config.toml
num_hidden_layers = 20
lr_head = 0.0158
decay_shape = "linear"
max_seq_len = 384
train_tokens = 1084000000
dataset = "wikipedia_en"
Each number is 500 + 40 x the weight over the matrix's rms, rounded and kept within 0 to 999. Layers, rows and columns count from 0. Numbers have three digits each.

# layer 9 MLP gate, 1024x768, rms 0.179, rows 1000-1022, columns 384-479
562512481555520398413480481566527566455469543566530517473536540542530623569495519523477507540406545432483481554550539529491506554491506468499456464510508583507482572475497487485482475520475529465462517516507483497542516555480466530521522533547539492495460518504447505499466480457449495490
507546499537456495548410430523488545444482441506455451532637530589516503572522543486510541430559456508551511501510523514503494585464517522493494532441460507522543454502466512505527466524459497466449559512512560414483570535473493468522484513520426480534461536573440504498524603536479495512
460448514475499448480464512478484424565544553525450500517524478557576554494609496522458543515510468481504412460468580567494526475499468468586559502470471565547574541452535548680400533512561597488481479443525378552502444495520437553504387490440471532422510595496561533506440453493445440445
538549462447575514486491583547473492488514535483492503501488464523474500444508547492499455447610533470545551440508537504557527565493486540510501499502528443444486494554500495528429554518458497530518549542541545519564489512519534502529413524525469514509485460515451566495506479510516545503
625437490561541501496429466540588450552509449441567583453495500475458442507496480446522540591506521478550537448414461494480533519497466513435550563513461467525461556476521483562496449547533603507538567505553504453563564500568444577529477503468521473536552529545463438456557460475553494535
547489523478468463550441486454526447520522466512548495526552470432473501526419531415476543471537520465426531494511492455464489476509422455514541531502494533527515485447537486517425447511544499412520487540540482493476479461535511412492477521431551533541507547527459458477479507511562455556
489513486523504484481480471559519448519527545465433455537594462439524526536536423535495535480585528458551476530515435448522503460455485484460567481465553507501493421502551538507518494473494497507465527558470563474436542507565477461455527534543475507458535489492494589494559529544461417509
490490498512534509482526495485522480450507465495458542508555521509545568588455495514473512584493473476467503411479493514474494564492545518441516462532558532476501469465487521537500423452536464481534473508451535497500573521548520522516438464468476517499398470418544526533484471578547450466
501552543411495504461372508485517440406529517567482516461525556499492498509548478509475524496561475512510511527487511510466529539478561456558515502481512512516476524482546511480527548533570483501495507505517531522561494516500518579505555487474519443505506480503491553488551541525470441448
511538523497470500564534478482530501565456523496419537485536418518513467516507535501489459498494476487509456557508526475472488519555544490573459507550556490469519472565545538538522461468527472522519575433477559495562518538454477494540489536550492540494459465526465550555563470593562462483
541457543455541538490583455509497496543527517508502513457500495497486553576542475499579478447506484537496434467518515499510512488487506523497500466558498595532511470441481501495543506552506487505502542495496522464519535552568591519543453427479479495588540517513505447491535513467491480518
496479506493515491475514477554532476463568514477477523494456492530501472555539486500481539460481477442477496534453515428474456458515440492510468552448463492460409596459537483461475545507449446511512522442506536547505466526571535465405526528484527529472464450474420451520504473452497515533
511444480505446474371529566598516528512511477557538562563520478493441512498449517489521494505543417480405481516533466480456545563556567532429496486490541533509482549580453500527468516439542460539503545543502525465533617445439512538456475553514466550511512501491426527514580485464530440542
523546516482500543484500515479496527446538459498521485550466478529488525484491471514509478427482532497471490477470617506570453491482470487464483526542513485547497478552516516490489553510476538570514533560484417518449458476496515509478486468453498522436528467544544455533509476486507431460
548543489500423444453451510424480496488503506503507450512491523473519495506449534493506476520559455449488450497554549536557492585511456463502543451535562503541596477468522493492486596467523424547548487505490485491494499431553518517567483534460554496518492589524506511473581510513510485532
455506543535502525509538526475464430588606470539484517487466540485485570472589513540486483459497549601521496497432484437469484427537529491523572565510507556467467544503539513501518478557517538495470454502494476497489540479481414468552543479591523557523444485495482561521540512536478487521
519541423464471469415437480517570450509466423498600422546476442518473530484557460461532459454552547508493531532486452579482490516501521532559521492479447476514516503514499478464533572456571523473494551478489534524529533457503461475475459450472501547515482473518507529528523590429526535590
632498537534450478495571451538528476470489411529529494443479449505539486491574534525460513495451509514506511486540500509519521477510500509499533516522460498475520519460506452525507494437472466522543519548477419457448475396461503492491459533493507495568498487543520534471517370552483472487
505546512598470493465471510493515544541547479510471554372540511478519448474451497529467510532543486495496489518524524543484502456503441522542552488520503453543581542497502484488539446493495535449446433520452519511487475462455575492512495516474462607463512561470389464537517504460474496510
447451495507433507551463486536518479454532508499540413533477492489500454467534547510445474505491462478548496485461525472484465447452465470470501451547525468527513518520508491541490483502505536468521491520548527498489453457489535482486490442516523532457495499572512510498492519528444497463
496488452449486528545550537449466469385506486515533540458470534497567461467549521470496530577506570495396505410521527480428577508444470502496533467491524479508513488455494543538516526542446501425558463454547508518491547466541555518476510506447566514535548522507558478517511426514528464522
467468500447537541482454502501527523450545494497517483463474468569451521446553455490496566535537462499503452515530530448477470533487482458528510450493512515553556569556482502513507467427448493476536451523459494504513527554505555497559526493504550463447461585472512474510514472483536482507
508465482498484448575415562451577576439485449496527510545566537512557506432509557503479435455492482444507478455541471451473461473515530466530531496523490495532546521572507504511451480518582510514477436482471408480605484484451501514461544545500468504492490543525441469506503478590531478506
# layer 9 MLP up, 1024x768, rms 0.19, rows 1000-1022, columns 384-479
497569423435559517519506532518477502522502441520435557428502473457437514551488496537531486504483515470513567499495558394470500499553505486462500556469561387464514511478484467482559446589568459546609462520459538430517487480512435484480485511545501507466493482502475498524485505593442423477
500435544477514501475470498554508528537475563509477533476498486481549505480462488535556522495485469504527565482522462506450486497491491540509511530479489546416501518450575521462505543544472511507400515491441441491455503531500473508529458513524500508510495554484558501527445612523568467515
488493523408473589584495469478486500519496535506559464400492472536491526464502557488467456459422570530487530453553557507519532498615494506446481450555490464607513560532493500542502475532516520471551445456412402527440535500413520530467453433546427524416496466493496513496472486454490511484
401532525447507485538458525540521547526526505494456505495613468549446474480494430550516555504486450542543545504498494458536461514456506555554585506534433571435501524522489538493510506488510495576481454473548466419578477467518497449581504515521467565506518531484499545490495527548478536466
491464525522557535522461439557391506490528498520587496486509546487481478520529537483523465576524468505503501467507513463501603479491552498556487475486525508543511566551482476485491504471435457520560473472517558518510508479500502548515415503509497502585550520460405558508512502553500432449
392541505502469433568503525546463495529548558485508504455474443530518516527538444469479467485497434467451571521519455521457445500438435551583507521518563517467518496522479483442548582584518528493498468556514487495541513549567584552421515535479481506513483448459604532437526513517528523472
448513427603577427479477491480537499529489536513411513488557494368476545540506465452452471519529543435486467512490476546539458491455534508515470474483492438530503509502526537590539478510468548480473514465463538440501396455542497519455487488522534502524532490515487540511500565588472505432
471501545503509551467542481478537556515525409491533549532498582430455530494471554464436481513511461589511485532519432466491464529508518437445434507451532521564530472534543488547520486579485476483499483404479470494542414521476533538521499463484461521473476498461521497538514542519509505453
455461421522516471576515574512540449489460544498575513582468570559517536508520494534499516461483542494550400482525453540441571523554521531497468445485416566521458533544540448556483586550408497453564493521548504439524467581441508468542516510476463447483542520553518501487440493571516433525
459501441452514482494504436520497483491533479480557533499498496463516494485483511507461490531477495439445535526458546541472514529459494505418531556473557552535455490480503524517521536473507532465416547492553605601504483489452528507461529469483495462524441487468428487515520534518444497503
463506508466528430520516506466487573491511475423517539500444549483495462534456533508468497454507472498469483458489439479481524534474506467487525484477471433478484445574478535471434473557489485554496440541460484534527489402442472549526522553495564467597411504474484582477488492454523554502
480529470494536556477448502473414482488557573522571562460518524526447472518453593437490530463475515502524448517557515508561582500464490441491515520536478492601435523510606503486550413524518447499504489424485447478529524500494479468538478515505518476498521471462492403503509515460488480494
468552447491490575557579588542462519554490532471502526508426557390547526518498489554551481502594491449515547449498528474548525501481536450492543559557446554414534496506557524539467511542488490493492562475498522554488480572502473514552505515452437460428486469540555458520571503586469528497
436457551476478530502524516498497504514477417434505491484425496559524550463513511443506507420492512524541472500573481582512483424482538504490543421477500508413453555522516487541517448489538491516539518486487525475496510485544457514484480479502536522452497479470506520514480454491458497508
453541454470528479428526506498526467516395500517458516558556489449558438512523452562455457483489478463551525447475510417485505512540452465507510532496502570413477545497496478563481448539453490476542586444484489508449543497478454451441548510503500440509537477465505464477434495532559468506
464508494452539486483576531579542499414500512491488443571503483442531494498487450560508564546487461443579538580524497493533549501453491534481431466520497471562572546505499497525439545470465473486433515483487553517426562499496480464440470525547479513454514523522549477449465467512541505491
498448503511482563413502429412509529524497543540490465558470433502467491549585546517496465437511572455558507487483473495433472449501477524525508408518510499493494504481467513504469470471433550559520540493512519421502483514435494448515519559492535494494490544525507507585416476503508501485
521442482482555511471505530534448518517480480482454528502463509502500457498420543554487493551508569502492500500514491530525533561540544531442524503480476538489423480554496496473511477556523423460446498489577457486511517595533545496519514493485489550438484438491514506546554564512552518456
508452488436529485504527460514506478457468538517516473617495478503494577542534507488498465482425494497499526499446477449491514534518550469476465501517507529478419478495498526499474538488497469548528560465568508483481522538542453464487516490523539419517471475519636582482469513562524514477
522466490484459411474490498470506514586483450489449526528453526493475424579446544452500513518514524524493547532533490499565502542475527549511505510494432498535427480453473496513488518507511521515467486495553485539526466490485511576559523582449492482568510485537554568512505541497512502507
495502450456523503440478453495493470562434505498517484508515504499475597495497525495484436465541499529442453554507522538471485451523539490512506507507528568515492461438478576456546499493510512443374555497562453482515530529512471464582538474573463469420552435522512553450471479606514454529
492535505502448524545460482425566477477515502527493480513481482467584455419530435463522514493489543572446482512473520573562507565513429491527491485460568444489495427479526516492509396527543517509551489546551476530470543449516451431485442495496455490525580558589427438450458578510501507524
513461522510485464477501495481520468506435437540468459557566535444511498551493461520503475430521581465490522471470489491469461497536494483561500464593534522564489471558454560538454573448520553490482471486465524519615512542432395537454462492575470505519437491483520509461494450551507562511
# layer 9 MLP down (transposed), 1024x768, rms 0.145, rows 1000-1021, columns 384-479
445554541484488470435533460464439474497507520456476505479478469519519447454574541505504477525518483504505531526439508446470484541577584545506537532495569418465510458516529535476490488469586501532603455513495543459506512458468543490504489491528513479539540494491543515472462426508469513403
526569480520481498451488499535471533499468500534505555516490482492502505511517473506545478480536550512496493444519525520503461526408527520500552504494427467429501510528486518541503567498468453422467513497452567525490516488518445594445442537534480586560506486499447484545497459550584489510
580560488500544566500579493443528541536480538467492554546465489566541570432547571543525405527510499564486489435443554518506473471480444476489468462430501413463526506491516564604543506466499527535550438552481479514483580474592473506468496500532461551512449520426535510556476437551489494429
508490520465562469493453596550466516504513489511481443504507497500450487516432515517480531516472499494445435483493498481504504514495447442504478503486471557547503464515505478517500526502519542496479404580498516505536518574486427552565450458501477518463482433497552543493478506513556511520
563492454563536538522549490424433504478543513450547486535474486532449406491504503530552490498474579480405494511499429526463444536484491465387482483446414445476519420546503574498474482508489481573567522484444597534536564487465506513505562519487485513438555536478554548514612514551474447528
558527427510428472552524435487492491510516521513506484431431482505520524526551491495509436503430543448510585566484509523544537543504547453525467499540548509502496571479543509416494496496437443555493505537535527524503451483522528498480512560530488526497418558538522460481501552556482638487
501393484497472525452519495560446499519520528532448502519532474497498417518455480615449465525438479535536501470492497499482457597463503456514480412467559466474515503522518497531457491542473531538493543516445542553545440509573519488508484499546500495515517512472573522596480576513460490511
496619488434526466501463542444585546512522442447503532531487522545486569519426439508484547466549398496426537518521519496521480490557451483466476509430476517465506489506539434483497503410450433465501438518445545501495463520496516445489502529516435527546462481489547491466543460520443451437
495441429575525532541551419516420469457501483497515488481517520540474541492512553474568471509519513500468492442468523539512459472438507496476563505454511595528457577476446495480547517549503560416455495523439448511477462488543538544515511553507457432528405471516474560548546517466444482457
557514437433499540404500482503451480515513520518484546489446610519548495423452487503488545519481442461503470538454515561456476453494471519516506477443529488511483446540547529554502473495509454464516606526451481524507477488509469526407503469528467414435502450559468508476486485474405522557
493457521465494522544564525494530529532532495444520482492544465469481465523553555454506495500553540517516535538520435518534558495506575430479419502474451533514509506522515486462512496574521488490510519596516500529547488460520560618435499562503505543504462560402518482488532489467477500471
527518497532495464508487398433460483466445559512612562546515464456492530514486503470449569514487484558437422413444493529499500475598522493471514483427535559528490502486432545478451561529474432505416502438499496468498499483544525512477477467528532485502495519513532446475459564472490498525
554482495522458561470529577456400455462479503563500496517424610506477523503530513527529600572526489428569537515562469537515483480443537482532479534518472546501425507492514504507495612520492491527464485471522516488498543490525363432566532484485475475529525505483439500530547466603527442463
484575535499497462594526459520489467460509435475493480534575506573507492552434511528531530490502516506437557431570528489491520466473426478505477484446564497490538510509500473503488531556434479496493469547490499440492527392519467525512499462590573551490550502502502511491484492473463487455
452457584552536579485484415443616548521443486514514469515515505480427584491455526550467444463441529472513524465535527423525490490523468482504533483488525506515434482493493497578395487571524518529564536563474503473478463502542534449498549531537440449516512507483535515517443492465499561546
493507475570518507533589537465518535460525481563582501538466415446469586518523494507469523557509487454604585504508478411473506471458560560474487520546513503514532499498452488438480565571460443515401457517550572505462494533471474514484484500515478483513515484506509522531478506549527527523
562488531491519497463443509481515465452491522525491579523488487585464451511446471493437589488487468446469496559487518497467505541507495491500529435552532479522546502495528516566469534510521532552445554428450538564486495547463505503528543499524488545526465469503494519515424500513539487531
517470460497583522458533424589520486530474544504503534555449497519449518497490484603504519515549501537412543507487489513497458495488542495477493538522498522528486532561514562448504477501516519456461484410507502550524561539462533510537528454506510497503481554505519521536528503473508481470
490453507497557491498476529510464496501503497498483527488499452539501481480492531476460469487469482543497507453478548553459489546523538479458535528475487521456546530501528522512472522491470495490496539463471479531520488489519501506531523525484500463517509508485514503516512535488493514494
477506535487546516501497481521477465504488475494486481552488457433476471446549503448542508442471513405513536501520489483497535489449580521491520487469491507531444530508519517473476504460473465476515475526503516455482495473526559458522534560437531491488478482503457477490497539511487465565
528432461502499448508485517447526429548460522453474576571503475547504564492502507474514458519512486497436536502483498453508520444489506516565502494535496522492479452482500529489509424520523559430457450560544519446544443492487482470518574472537486484476520469515492509500512475581515494537
440562515551547522443493484560568555472536493483385471602531484573495500480523508553471452462485412520535466524454472574440499585553474451511547544444475559434465453451454477437507437530550498540486561475468617542487481564494457564518502541515433558474489513437467542473525487470570511508